From a checkpoint of a small transformer trained on Wikipedia.
Architecture: RMSNorm before each block, untied embeddings.
Each number is 200 + 40 x the weight over its row's rms, rounded and kept within 0 to 999. Layers, rows and columns count from 0. The size before them is the row's rms in percent of the matrix's.

# down: layer 8 MLP down (transposed), 2048x768, rms 0.0899, rows 1059-1082, columns 96-191
# gate: layer 8 MLP gate, 2048x768, rms 0.0864, rows 1060-1083, columns 96-191
# up: layer 8 MLP up, 2048x768, rms 0.0916, rows 1060-1083, columns 96-191
down1059,096,155,281,221,225,146,233,178,247,251,243,228,200,210,125,150,134,193,198,124,188,151,209,206,204,173,305,192,169,197,218,228,231,106,230,252,209,225,160,223,212,178,208,214,257,224,258,258,234,163,196,186,218,256,220,166,179,232,208,171,207,239,237,218,156,196,237,248,71,148,211,172,249,201,254,138,195,222,194,189,118,209,210,271,194,261,207,234,265,186,176,217,174,265,188,229,122
gate1060,101,306,163,194,250,147,277,170,214,202,245,160,178,221,222,202,204,191,169,197,174,194,154,253,199,228,226,165,237,259,201,124,176,207,293,179,223,207,212,285,150,201,190,205,207,222,179,190,201,237,197,99,133,226,235,214,223,187,175,215,193,140,114,231,207,243,232,185,186,168,149,181,171,209,165,229,159,232,140,222,228,141,121,187,203,218,240,181,176,150,174,159,164,254,247,259,161
up1060,097,197,270,201,204,183,141,189,93,189,221,192,216,167,220,198,226,140,162,191,143,192,221,229,197,334,104,168,186,223,201,112,199,312,221,240,158,197,153,216,244,230,195,186,244,233,267,191,235,227,207,205,204,252,214,192,246,171,253,195,182,159,146,140,271,237,157,266,218,187,165,171,176,186,188,229,181,255,191,232,184,288,219,201,132,172,165,198,232,210,211,321,209,297,278,243,227
down1060,099,201,203,176,228,217,248,157,150,192,277,162,210,203,206,225,219,210,212,187,234,237,196,227,218,269,186,211,216,213,241,237,210,249,233,220,173,159,142,214,177,199,186,236,203,218,83,182,86,131,191,192,188,167,153,247,153,212,163,175,244,175,192,118,237,229,265,257,109,213,211,158,246,150,150,176,219,226,210,204,225,234,182,251,268,186,220,274,203,228,237,158,258,192,169,184,191
gate1061,098,182,193,240,244,206,192,224,231,166,225,177,262,217,167,139,197,181,176,183,271,210,139,228,198,147,232,187,224,175,208,184,185,196,200,211,173,269,78,190,77,173,245,175,246,191,200,208,255,193,232,101,195,219,169,144,217,215,200,206,202,147,190,178,211,199,171,214,107,273,191,211,299,145,241,160,175,137,248,187,172,149,194,254,156,191,225,261,252,234,177,217,144,154,159,218,207
up1061,103,191,162,216,188,239,256,199,130,149,244,229,139,241,102,200,213,232,195,204,106,115,197,257,137,190,236,220,232,217,166,182,212,240,159,301,296,73,278,256,178,281,192,210,214,147,183,172,235,153,223,213,293,169,104,190,211,211,200,206,229,185,243,206,179,140,160,189,304,98,222,247,145,116,238,163,202,218,209,184,152,216,202,186,204,157,258,150,237,173,183,221,130,256,251,220,226
down1061,101,156,210,205,197,248,184,257,218,206,213,228,196,106,180,229,206,225,184,200,205,208,214,255,164,142,228,203,157,254,117,218,240,197,195,248,254,201,192,133,183,164,144,207,169,214,181,231,237,124,231,239,188,154,256,214,225,170,179,243,101,146,149,196,192,143,208,211,213,120,126,183,177,176,201,196,275,144,263,182,201,176,195,277,169,264,174,232,145,256,162,225,240,221,142,231,127
gate1062,104,238,88,175,211,202,165,269,150,226,172,169,207,164,305,182,205,202,181,184,270,159,190,174,175,298,212,273,296,222,230,187,289,184,246,193,241,142,233,204,242,168,111,237,164,137,210,209,186,208,188,278,205,244,222,229,192,197,221,206,164,189,192,245,184,182,161,166,234,148,208,252,218,234,183,215,205,261,186,203,220,190,230,277,184,196,263,266,273,250,212,223,185,246,173,181,220
up1062,102,228,232,143,151,136,228,190,200,199,172,202,203,216,180,220,196,204,222,168,135,248,258,308,183,191,197,169,219,165,223,181,242,172,152,164,246,207,194,142,182,143,260,182,264,201,107,216,218,171,135,241,217,147,180,212,118,209,199,256,145,145,203,209,210,133,224,183,127,232,204,272,241,194,150,136,161,226,215,201,207,148,261,165,178,177,204,188,202,277,253,210,216,199,152,251,206
down1062,103,114,170,245,213,179,190,204,155,228,172,212,199,217,179,272,198,213,232,166,211,239,168,262,257,190,226,157,261,161,268,244,270,165,199,207,218,167,140,180,256,276,227,258,220,224,242,197,238,77,249,184,173,170,273,248,241,208,181,171,194,187,263,171,127,143,218,127,222,239,207,177,176,228,196,236,244,264,209,176,252,233,201,255,161,225,241,246,232,242,218,218,148,141,194,133,187
gate1063,098,230,145,208,184,217,225,252,161,210,262,226,148,215,268,211,189,283,172,238,208,198,217,266,204,128,145,187,128,269,206,174,293,232,230,157,197,161,195,258,175,194,197,214,184,178,224,204,259,194,235,239,226,193,128,214,208,193,137,218,145,191,254,105,220,203,215,212,236,177,232,291,215,224,195,253,186,193,204,249,206,175,219,222,206,226,185,188,183,152,165,178,158,216,218,218,246
up1063,099,178,192,184,148,153,119,228,204,187,223,182,183,200,191,206,243,261,207,200,163,197,201,184,152,271,149,159,187,129,235,168,189,143,175,228,183,179,108,115,132,190,189,168,199,165,181,244,188,197,142,211,204,212,178,217,184,206,157,190,236,208,187,249,216,231,217,238,160,244,222,235,221,290,141,226,223,222,209,170,209,180,203,101,198,222,227,134,221,185,184,197,248,240,191,139,231
down1063,100,119,189,185,214,188,224,214,208,236,194,232,163,248,178,284,209,174,234,257,178,210,178,163,201,215,195,267,140,190,150,177,207,261,197,195,236,208,178,134,164,203,143,152,209,229,183,241,174,158,172,244,195,205,199,276,237,152,214,172,243,216,132,153,181,216,161,162,134,157,103,220,181,236,153,143,194,238,205,226,208,248,153,196,183,181,208,206,240,182,220,106,144,205,241,212,252
gate1064,101,238,210,251,242,181,125,175,241,203,150,97,242,161,168,190,223,225,212,216,130,251,185,231,264,228,237,140,206,213,217,217,172,123,211,140,186,124,163,242,252,160,189,194,170,169,147,218,233,181,207,177,147,137,227,223,185,166,128,213,251,183,275,165,155,193,133,215,182,240,281,264,220,265,193,195,141,163,217,212,172,218,250,233,186,255,314,218,180,231,237,242,259,255,134,219,198
up1064,100,220,221,113,230,180,212,301,179,203,193,183,140,245,185,301,217,175,229,208,168,218,191,161,108,205,161,157,159,156,289,141,209,216,211,228,232,246,164,246,159,250,224,173,278,160,181,250,134,266,222,161,182,185,223,194,163,186,182,178,156,140,165,148,201,246,198,201,210,184,229,191,151,204,213,239,240,189,129,207,109,213,224,197,254,159,224,213,181,269,174,198,277,222,185,206,258
down1064,100,256,130,216,158,171,227,224,114,183,171,203,242,217,244,181,215,294,199,232,215,159,260,251,198,201,166,226,193,253,177,158,205,192,204,263,266,138,212,184,166,234,204,248,181,188,223,139,201,172,174,173,190,218,224,153,166,132,148,224,134,266,121,249,152,248,208,163,194,183,195,200,170,259,176,274,213,279,217,234,190,169,280,235,103,223,174,228,233,140,267,170,218,242,203,223,218
gate1065,098,276,198,261,130,212,183,164,207,181,228,239,297,225,234,245,230,221,232,162,136,205,185,225,144,206,224,246,191,235,266,189,247,219,207,263,186,145,206,204,144,207,228,236,185,168,201,229,184,197,230,189,236,206,218,230,195,205,174,228,239,206,242,179,164,206,206,188,232,197,263,233,232,175,171,118,161,206,180,250,198,138,161,168,197,110,176,199,179,105,139,228,222,168,219,179,156
up1065,099,218,186,194,262,176,282,154,179,159,197,163,264,204,255,194,113,162,191,156,215,213,167,237,115,248,155,184,204,215,224,224,263,197,235,173,201,237,151,169,222,249,208,193,214,241,159,107,191,188,199,206,172,163,215,145,233,126,180,219,243,193,271,238,129,191,179,242,262,182,207,231,232,206,201,197,153,244,308,192,171,182,220,205,189,206,249,241,161,142,249,115,242,189,263,173,245
down1065,100,227,196,236,199,186,189,225,212,231,291,230,154,229,199,198,168,176,269,225,177,222,227,225,125,227,166,257,204,220,141,152,123,243,178,253,227,109,212,222,206,206,208,222,182,253,184,229,220,198,230,175,285,225,173,296,156,151,220,233,223,203,194,272,181,246,161,181,254,200,156,173,178,134,193,196,234,157,216,147,214,177,163,177,299,139,233,208,159,159,254,203,173,170,242,155,166
gate1066,098,250,199,209,175,120,204,275,173,209,265,146,220,195,185,192,219,134,202,270,179,150,197,163,254,227,191,222,163,201,259,205,257,164,143,163,190,190,231,263,275,230,149,171,146,163,188,132,173,207,207,242,223,160,264,223,141,147,197,222,305,208,213,218,235,195,251,210,220,233,196,184,195,209,253,207,271,191,165,114,187,200,165,201,202,203,169,212,210,164,194,182,177,100,129,259,149
up1066,099,193,219,179,206,276,258,151,228,129,132,246,137,158,181,241,162,201,204,104,153,212,234,218,182,221,217,180,250,201,197,175,218,210,277,204,194,138,261,252,152,213,132,274,153,140,134,245,182,158,185,152,226,210,239,195,189,198,184,172,125,196,213,175,194,269,214,150,203,134,235,265,248,230,182,145,133,211,201,237,184,224,111,214,210,249,203,221,81,164,223,194,229,180,159,173,200
down1066,096,229,251,170,258,177,218,147,206,192,161,258,163,182,141,200,134,183,243,160,159,121,182,182,244,149,247,123,159,234,252,258,161,243,201,175,127,154,255,182,137,101,186,212,206,225,249,186,210,267,178,220,205,169,258,149,241,203,169,192,234,220,156,248,223,234,192,233,150,230,198,145,179,198,213,253,204,220,194,191,193,222,164,213,201,239,186,219,196,196,176,160,185,252,193,198,169
gate1067,111,183,105,160,247,156,210,271,203,172,204,263,234,291,119,195,210,206,257,225,147,214,208,170,230,137,244,206,188,196,155,208,142,206,167,188,211,198,235,244,244,239,228,204,276,230,304,135,218,214,198,131,178,122,203,237,221,117,246,177,171,240,168,234,206,208,156,225,105,235,204,218,226,149,266,172,150,181,213,144,230,191,148,141,171,146,221,257,129,208,247,222,166,91,199,165,143
up1067,115,119,213,155,161,275,202,163,197,151,226,180,221,147,228,198,189,266,156,220,245,124,182,242,208,170,199,206,191,134,159,221,222,199,219,283,192,170,141,173,262,163,131,153,239,192,76,241,219,204,279,203,198,231,208,190,191,293,160,202,254,201,237,181,207,168,189,225,128,158,202,156,199,142,237,194,221,256,206,241,129,218,218,183,277,175,210,202,179,173,202,211,210,187,161,209,175
down1067,105,209,208,208,132,165,223,225,210,221,173,218,247,224,188,211,231,170,118,124,231,207,188,251,152,272,305,260,221,226,216,196,178,244,212,248,200,167,228,247,204,174,254,118,145,127,106,229,194,269,181,155,141,186,218,228,264,202,246,211,221,162,209,196,190,175,150,224,208,229,151,169,212,282,175,80,243,227,196,106,197,189,105,170,278,171,145,198,164,213,175,251,241,201,147,146,210
gate1068,099,224,200,191,128,232,173,208,165,198,205,293,160,156,156,238,225,147,198,208,224,225,214,235,239,138,188,255,159,266,179,134,205,147,220,196,151,202,158,155,260,164,174,157,195,259,222,260,193,224,188,207,206,192,235,268,169,196,269,250,168,269,158,166,178,204,131,235,264,217,186,160,239,206,201,140,163,216,203,222,167,223,170,177,215,184,271,239,160,127,234,267,184,206,254,175,212
up1068,099,256,209,185,148,121,72,200,109,199,120,253,212,196,204,196,200,235,242,189,229,209,207,213,193,233,215,218,181,284,221,211,185,184,177,191,221,213,175,208,148,158,158,292,234,225,222,253,168,244,236,210,178,205,188,224,159,213,185,154,212,159,172,216,280,163,206,171,242,174,254,159,173,191,258,142,299,167,230,237,228,180,200,177,225,201,185,216,242,141,295,171,309,210,210,162,159
down1068,099,176,181,179,175,131,144,225,165,200,144,244,147,165,259,252,195,245,127,238,212,204,233,202,222,239,171,148,138,234,184,158,192,190,219,220,242,225,156,155,198,202,131,160,208,185,176,163,181,202,200,152,189,150,219,166,178,220,157,267,195,195,177,221,197,194,140,191,234,173,180,172,213,181,173,195,94,187,164,253,207,181,195,229,153,244,119,213,223,168,232,147,182,177,128,270,180
gate1069,098,203,323,261,233,204,190,209,193,260,170,203,193,245,207,212,250,213,205,279,210,112,195,235,258,189,181,233,166,186,107,212,197,175,250,265,194,160,149,249,177,141,173,195,109,191,216,197,190,318,219,203,222,177,204,255,227,252,282,151,184,196,180,229,217,185,207,123,202,195,162,235,163,174,193,177,199,231,211,147,177,239,172,178,261,156,184,209,196,166,246,184,277,223,208,226,96
up1069,102,200,153,307,210,143,170,223,233,219,173,227,231,145,213,296,265,219,228,241,144,234,145,171,173,147,224,120,258,232,194,174,206,187,157,170,196,279,265,179,205,250,169,182,239,226,226,169,228,226,134,268,137,268,161,168,119,238,182,201,223,228,200,131,229,224,216,169,215,231,175,99,174,204,133,151,156,102,222,183,248,114,206,226,193,175,195,233,195,175,191,308,203,188,226,171,273
down1069,099,208,144,207,224,193,279,231,267,213,191,231,185,228,148,178,182,178,201,206,181,187,143,217,234,160,178,219,243,175,185,157,244,270,281,234,177,206,235,136,195,250,179,220,213,161,184,141,163,237,220,222,145,196,193,242,249,238,243,207,153,218,253,231,111,270,157,239,248,204,246,294,157,203,187,127,216,226,228,181,199,172,173,211,137,222,228,219,108,170,236,200,200,196,142,201,228
gate1070,100,178,237,165,155,226,223,207,206,205,232,261,221,183,156,125,213,249,190,164,224,165,164,128,135,166,177,228,210,258,199,186,243,171,191,183,201,220,199,264,186,186,220,144,213,166,151,173,174,165,217,189,178,149,160,221,141,172,237,256,219,204,222,201,203,214,178,226,158,246,195,198,165,166,198,159,200,192,150,131,255,196,147,175,205,221,201,246,204,90,281,177,152,216,98,201,265
up1070,101,179,166,186,202,167,246,205,251,231,207,218,214,256,151,251,179,224,187,148,203,188,239,183,156,244,177,224,253,183,137,200,147,253,184,190,184,174,238,249,107,118,229,188,206,201,241,200,127,212,145,213,236,232,278,237,203,194,214,174,110,251,194,216,183,210,125,213,164,242,252,211,220,190,232,105,149,124,263,218,213,170,141,169,275,112,185,185,226,165,249,162,180,199,129,202,224
down1070,101,231,183,180,268,246,194,164,133,184,200,201,226,186,207,236,202,241,196,230,185,180,175,208,206,177,163,176,199,200,283,164,264,232,290,145,130,147,223,215,151,245,262,154,269,218,227,178,236,230,240,177,258,207,245,221,195,214,151,126,194,256,141,146,143,226,233,214,136,166,214,160,204,178,217,173,107,233,235,205,106,97,205,195,248,256,186,257,147,215,144,205,258,205,201,209,220
gate1071,099,195,248,252,192,240,189,211,186,150,208,156,224,223,202,164,209,232,213,242,226,236,173,174,267,198,185,237,236,209,183,192,288,219,179,151,169,243,173,174,184,126,143,192,160,194,170,214,215,189,218,123,119,158,208,133,235,235,192,215,223,189,114,114,253,226,144,156,247,218,218,194,224,199,210,272,189,202,154,173,278,205,153,209,209,242,177,223,232,283,176,193,237,147,263,260,172
up1071,101,202,171,133,148,230,234,153,119,199,253,244,275,272,205,239,171,186,192,175,247,145,90,210,196,162,214,210,210,221,211,191,240,257,150,206,149,176,170,133,136,214,272,175,176,285,256,191,209,265,187,145,189,188,280,147,221,186,167,217,155,189,218,145,184,215,254,191,240,243,192,210,206,155,184,197,174,184,173,144,229,154,220,175,320,277,199,115,215,255,231,192,172,180,187,162,199
down1071,104,143,208,206,186,230,225,193,196,229,297,193,256,224,234,206,220,143,233,191,213,282,194,221,168,219,212,249,178,187,230,199,188,241,214,222,199,217,212,191,208,236,260,164,182,228,225,250,141,126,187,283,208,204,217,164,198,178,197,194,210,193,140,212,153,187,143,196,157,229,200,240,171,208,179,224,179,251,198,191,210,205,214,216,81,243,168,208,217,232,149,193,110,144,140,240,188
gate1072,094,170,209,183,240,253,231,216,260,253,203,212,223,254,201,279,276,202,163,190,302,212,192,161,235,160,217,166,200,193,183,195,191,207,182,203,311,205,219,201,107,164,166,131,270,230,182,251,261,203,187,241,120,225,176,160,262,190,153,240,224,192,212,194,224,258,158,245,187,230,253,182,136,192,216,236,211,191,191,241,185,262,187,242,217,207,158,180,205,196,208,244,209,153,139,194,229
up1072,094,225,149,239,234,189,153,194,171,238,211,129,128,161,249,172,220,182,173,251,180,168,206,231,229,214,190,216,170,169,253,205,196,137,190,185,159,231,265,220,261,275,216,288,177,130,203,115,117,213,169,126,198,226,209,198,117,246,236,237,210,215,245,131,241,194,173,183,217,201,177,200,246,215,196,223,188,187,177,224,187,169,230,130,185,261,215,180,174,128,244,229,154,230,185,183,225
down1072,094,167,210,232,142,118,315,176,181,237,187,185,276,210,187,206,191,199,214,150,176,201,257,194,209,89,181,190,202,196,201,150,149,225,149,165,125,206,223,223,191,163,220,169,116,144,247,162,143,239,233,174,189,280,216,145,245,278,166,174,230,175,206,180,207,254,193,204,199,247,250,272,212,177,312,262,246,190,152,177,199,255,187,152,192,144,209,235,177,276,162,224,224,210,175,185,199
gate1073,095,186,256,208,199,227,186,184,188,188,286,99,143,236,176,198,199,174,245,241,216,212,196,210,271,214,220,198,232,257,229,168,134,185,177,246,192,200,161,253,240,254,162,200,197,302,193,229,149,288,257,215,183,181,178,222,251,176,176,261,243,222,194,235,147,199,201,238,125,229,156,176,232,147,185,172,178,189,159,121,153,253,246,212,199,200,225,270,207,261,161,207,183,228,198,269,191
up1073,097,180,197,147,200,175,243,227,204,284,247,197,245,184,214,182,167,255,270,197,137,170,241,243,139,152,210,221,189,238,184,140,136,216,272,251,152,218,189,199,182,172,185,198,198,230,126,189,209,168,206,285,217,258,262,292,249,211,257,277,201,213,225,190,123,215,157,248,167,209,206,270,185,169,162,242,143,153,132,225,207,207,210,234,229,150,253,250,210,148,171,217,237,190,204,196,174
down1073,101,205,207,203,173,142,203,184,130,190,177,168,174,214,256,234,112,239,134,190,148,268,185,250,219,209,189,264,168,188,163,198,194,262,207,171,220,185,206,240,272,124,152,199,185,272,125,291,121,228,155,210,214,243,220,217,258,190,183,269,228,230,194,163,182,190,233,216,173,216,185,207,164,189,135,226,140,116,156,182,181,259,230,161,174,166,230,292,244,215,195,195,216,225,240,198,175
gate1074,104,216,156,171,134,174,262,253,232,208,221,176,196,243,129,204,220,167,235,257,193,212,198,248,206,203,146,111,256,183,167,210,264,263,193,108,143,176,141,237,177,224,227,187,122,181,220,136,155,149,128,183,182,232,164,235,186,176,206,260,163,212,193,200,244,173,114,199,212,207,122,293,215,223,205,179,216,207,189,200,160,178,242,214,228,232,156,266,122,225,226,181,174,198,117,317,220
up1074,102,158,214,189,167,243,143,205,238,211,324,141,183,254,204,167,142,197,245,156,167,229,241,169,208,150,158,206,200,202,213,192,252,215,215,198,241,172,199,185,139,227,190,175,193,184,273,230,201,282,137,197,185,163,170,161,199,222,206,185,202,174,159,163,154,168,176,128,185,206,213,160,195,184,171,248,154,236,183,160,162,225,187,214,299,200,169,146,176,240,186,197,283,186,211,254,209
down1074,101,240,207,93,204,179,203,187,129,183,203,180,230,215,195,194,125,238,218,263,190,212,227,134,187,218,174,177,248,179,200,152,175,237,262,225,255,177,327,232,197,163,213,175,231,196,238,228,190,252,129,204,181,164,197,216,235,212,154,133,165,198,235,183,178,235,218,247,245,201,233,120,180,264,215,229,227,222,127,134,184,142,154,265,217,196,160,167,270,163,253,152,230,188,170,243,199
gate1075,102,237,257,154,169,232,234,144,205,191,206,213,181,289,216,220,164,226,180,258,162,258,214,179,137,176,229,235,203,205,152,180,178,220,216,121,254,207,184,265,244,206,187,162,202,201,171,177,182,209,176,191,206,277,111,186,233,159,210,261,220,257,270,216,181,182,199,221,171,133,219,154,228,172,174,162,208,223,141,199,203,215,215,222,174,196,254,275,162,275,159,143,205,200,170,294,174
up1075,101,269,182,276,168,173,192,178,255,200,192,248,211,206,169,154,185,191,220,181,188,162,207,187,170,177,194,203,170,195,281,206,173,216,174,199,179,220,218,246,215,247,239,207,174,212,186,235,168,134,193,294,148,235,225,137,278,150,179,173,247,182,135,174,213,117,224,250,203,217,235,236,203,154,239,184,163,158,152,178,183,242,253,187,209,165,186,288,246,237,138,209,171,164,191,216,182
down1075,102,147,198,161,293,143,181,180,181,203,148,199,218,234,188,218,180,209,156,197,180,194,181,234,227,205,160,191,200,201,95,206,200,234,173,191,173,222,133,210,141,192,158,175,246,202,143,175,161,199,160,236,238,221,206,234,229,146,176,189,244,172,243,190,207,123,187,204,157,269,237,166,209,202,184,196,215,258,174,206,139,278,206,134,210,229,179,185,249,300,191,166,223,200,164,260,236
gate1076,097,210,162,218,218,157,160,219,157,210,262,253,227,180,145,193,260,235,318,236,233,164,263,134,218,153,212,172,247,134,203,198,314,168,265,202,149,291,176,146,202,82,286,182,198,203,179,301,170,216,249,222,254,172,216,288,322,229,168,180,239,187,259,229,252,181,259,257,254,191,191,156,208,260,148,191,205,247,198,230,187,190,244,206,243,180,230,198,142,223,231,183,142,188,194,218,209
up1076,097,113,240,187,154,128,191,172,221,199,222,160,250,144,222,148,196,229,171,242,220,148,201,200,185,212,232,237,236,206,148,216,240,170,176,212,119,164,191,244,232,199,182,190,173,144,178,144,175,237,342,211,133,219,188,225,216,273,266,209,228,262,127,191,195,219,175,243,159,222,206,221,231,284,176,187,275,245,268,168,159,233,214,157,208,170,170,273,169,233,242,127,246,201,215,175,261
down1076,097,233,246,138,227,133,143,198,176,180,239,185,157,273,218,237,222,225,200,246,224,214,226,171,240,203,214,216,220,187,200,169,223,254,248,100,256,243,256,219,182,189,248,144,171,191,149,182,208,208,228,296,228,132,186,231,299,207,196,232,160,249,231,198,137,134,209,201,229,188,262,177,256,182,155,196,192,159,248,182,205,191,200,242,159,205,252,178,181,168,239,129,135,239,172,310,225
gate1077,101,213,168,207,114,205,223,192,217,223,231,192,184,262,213,211,170,239,198,264,175,133,206,245,176,117,169,244,116,270,199,252,202,173,210,196,265,191,165,156,203,254,217,218,159,128,218,186,284,199,317,247,177,188,173,197,194,208,111,178,213,278,272,177,116,205,243,172,184,190,142,211,194,186,239,211,240,190,145,213,199,202,169,163,82,183,194,202,225,161,217,163,167,243,235,214,197
up1077,103,237,127,148,249,146,157,188,165,226,195,190,151,176,164,213,229,176,240,210,201,336,216,217,234,153,199,151,202,209,210,105,260,145,159,171,173,140,220,211,238,168,189,194,192,181,162,248,229,168,169,193,204,224,204,240,183,111,231,255,242,238,233,139,144,183,198,194,222,195,220,248,167,244,143,161,178,250,224,154,140,296,208,213,241,199,168,189,125,174,221,176,181,240,285,235,217
down1077,102,251,254,220,254,203,171,231,159,179,213,165,189,123,147,233,257,168,303,216,178,168,163,186,216,256,194,250,165,211,249,149,205,216,147,147,232,194,181,221,200,188,202,217,182,224,145,136,233,208,236,196,177,188,190,202,220,184,332,210,218,218,126,259,252,179,205,245,306,182,218,144,221,234,197,176,215,166,244,240,182,154,215,148,204,206,219,157,211,177,219,197,168,309,236,211,182
gate1078,099,240,114,171,199,205,172,124,193,199,213,208,207,157,169,144,273,206,189,206,275,200,264,225,167,144,183,211,208,100,131,148,159,160,248,207,313,274,252,127,151,164,200,202,225,159,219,178,260,155,266,153,258,146,188,120,197,193,176,234,170,199,251,231,184,191,188,145,220,225,213,209,302,84,145,224,178,217,227,260,153,249,109,286,179,240,232,252,170,240,216,197,171,231,242,214,203
up1078,097,177,190,171,213,220,221,178,198,215,298,164,184,199,159,232,245,164,176,192,188,200,205,216,137,251,199,215,213,142,218,244,248,258,186,89,184,224,224,158,182,191,173,196,199,199,172,171,186,212,278,288,186,229,222,278,158,110,242,189,133,205,279,212,239,220,169,194,233,166,236,200,182,320,179,199,235,245,234,206,179,166,234,182,196,209,210,152,179,209,205,220,297,248,178,212,179
down1078,102,181,173,145,156,229,223,275,217,221,159,205,201,171,254,158,296,158,228,178,170,242,225,167,224,195,208,196,239,206,164,161,172,259,245,178,198,224,242,244,252,228,150,170,159,290,177,191,241,196,257,150,205,163,257,250,294,192,137,210,138,252,244,242,194,125,204,126,189,170,199,184,198,195,219,205,177,153,139,264,218,135,153,217,232,147,107,162,239,220,141,166,203,178,192,153,244
gate1079,097,169,242,194,127,201,177,201,285,221,206,167,136,153,216,218,152,177,150,201,230,164,243,145,122,213,277,241,249,197,223,203,236,166,211,235,201,185,200,174,225,192,162,186,169,175,178,169,222,170,139,129,256,219,179,237,205,157,236,193,191,154,207,184,182,169,195,138,264,227,326,169,307,192,150,185,213,139,165,195,154,223,156,170,190,146,174,246,101,200,224,199,203,150,162,125,190
up1079,094,137,234,232,136,245,217,152,228,220,222,267,236,204,103,209,207,211,270,197,225,149,239,216,230,184,253,168,227,173,175,148,104,210,171,219,202,158,175,208,191,194,251,220,216,136,142,239,166,182,214,256,215,152,160,228,182,158,208,151,197,130,189,261,179,278,179,176,198,184,191,240,183,188,207,130,235,271,115,219,311,201,254,175,243,238,160,201,186,195,206,258,173,285,195,226,253
down1079,099,233,172,245,252,254,240,148,147,218,166,165,152,186,224,186,145,232,223,246,165,200,158,206,134,186,226,263,249,198,203,316,189,194,249,140,168,181,234,268,222,205,235,133,216,173,184,226,204,180,247,176,178,234,180,189,216,246,149,187,171,168,148,195,197,262,140,181,192,162,171,206,210,155,97,319,191,210,185,168,213,235,109,187,228,183,121,287,92,148,216,172,184,233,247,179,205
gate1080,099,204,193,259,154,185,218,160,144,145,212,160,170,207,226,199,152,215,233,215,135,147,237,179,176,199,224,126,283,221,147,260,244,198,236,157,250,208,186,150,220,166,172,214,190,169,228,218,168,230,205,161,240,260,213,234,146,178,186,93,166,229,186,228,159,191,136,246,245,179,129,222,275,202,195,231,177,257,185,160,182,232,279,281,97,239,211,234,185,156,200,292,105,216,154,193,193
up1080,102,148,190,234,145,175,184,194,172,129,237,233,259,151,250,221,246,173,247,170,178,222,164,260,282,147,269,150,242,291,189,214,160,180,236,287,196,147,235,234,243,177,179,191,157,180,232,159,160,225,170,208,230,193,213,179,215,188,171,214,215,162,168,219,225,198,221,215,209,148,161,152,245,211,213,215,148,162,176,216,182,207,178,191,172,229,168,227,182,132,189,225,142,181,247,110,147
down1080,102,196,222,201,153,133,176,190,252,166,234,235,200,253,254,227,155,161,209,270,110,257,196,200,174,215,170,213,179,228,127,170,213,219,165,256,217,282,229,255,187,226,228,148,162,193,207,202,186,233,182,240,255,180,225,171,192,203,163,163,280,196,207,205,235,228,126,267,206,223,215,236,210,200,209,204,190,204,257,213,204,191,182,149,160,212,226,171,242,190,312,241,271,221,220,207,171
gate1081,099,273,191,229,121,221,180,205,245,196,192,168,146,161,230,123,226,219,237,264,108,212,142,156,166,178,212,231,196,212,196,191,188,248,179,192,214,112,186,135,278,153,241,257,202,219,212,169,219,211,192,174,135,156,205,202,182,140,154,134,228,208,208,223,126,173,201,243,253,160,238,210,167,231,177,252,243,190,129,217,196,199,209,129,163,188,192,229,251,238,165,188,214,234,162,191,188
up1081,102,217,177,197,140,196,214,212,201,241,150,197,159,193,264,228,177,227,263,251,229,174,163,189,270,178,179,136,164,205,202,235,201,185,147,177,263,192,237,119,198,187,234,160,271,220,172,149,247,205,177,227,167,238,193,194,174,180,202,256,235,160,219,221,170,246,204,286,249,167,163,158,247,212,223,210,190,223,239,248,244,254,205,161,216,96,155,161,210,210,134,130,182,139,218,198,207
down1081,099,192,249,228,158,273,178,146,184,195,176,170,241,185,199,167,219,305,188,185,137,180,183,155,129,197,163,214,156,201,206,204,206,239,196,200,187,145,173,162,239,143,222,246,213,146,188,212,213,196,203,203,206,192,237,164,177,164,151,181,218,269,172,223,161,173,266,273,189,235,259,199,170,229,206,226,243,178,156,260,205,123,239,112,210,183,233,196,196,246,213,195,179,222,146,114,103
gate1082,100,165,226,156,168,122,142,200,208,294,178,170,203,170,281,196,194,290,173,219,218,217,170,113,150,209,136,226,191,253,246,217,228,192,164,178,224,161,179,188,183,243,185,150,179,214,188,273,174,178,149,216,158,227,174,204,194,215,183,191,205,235,270,215,211,172,196,160,133,154,184,211,284,178,260,205,220,191,225,136,185,208,233,145,215,168,191,248,139,240,209,200,187,149,258,202,245
up1082,099,221,210,185,159,133,283,235,277,208,194,187,191,134,263,266,147,200,172,238,183,220,187,154,196,237,168,254,190,204,193,312,214,130,290,178,176,168,160,197,172,295,265,157,202,218,190,205,172,90,181,106,136,264,207,179,204,176,213,188,243,208,211,192,127,179,288,205,151,193,215,219,219,171,292,154,213,122,260,122,181,201,237,175,238,238,207,264,154,221,125,252,159,259,173,173,229
down1082,083,153,171,139,127,213,136,221,199,232,208,158,189,168,166,241,159,167,233,245,180,193,228,234,168,254,212,189,219,179,195,211,210,207,269,275,202,249,175,218,183,230,220,190,200,294,174,236,173,207,253,247,195,228,138,235,121,224,323,171,230,278,205,203,257,228,136,263,213,254,268,215,234,176,198,222,202,218,177,230,201,136,190,168,114,222,153,219,157,205,191,213,175,164,164,199,161
gate1083,101,135,150,226,141,221,274,139,217,175,221,191,242,187,263,136,190,197,147,207,274,165,198,238,195,233,122,211,209,172,231,214,219,160,199,80,237,170,211,173,233,212,202,237,181,158,155,202,145,197,266,213,192,188,183,134,188,228,186,208,194,178,242,163,215,156,268,156,217,197,190,144,237,233,272,230,248,239,152,139,234,162,160,245,179,295,165,180,262,181,153,213,230,281,298,265,160
up1083,100,152,146,129,158,240,243,148,128,207,163,186,218,165,247,159,193,179,178,126,199,211,243,196,239,229,240,208,210,138,149,152,150,190,255,172,184,134,204,164,282,198,168,233,222,216,141,183,175,170,260,143,149,223,246,201,211,147,204,169,140,227,159,211,157,246,220,111,179,141,192,178,204,205,130,138,245,282,156,195,258,248,248,237,185,126,148,224,264,184,147,130,243,216,237,249,149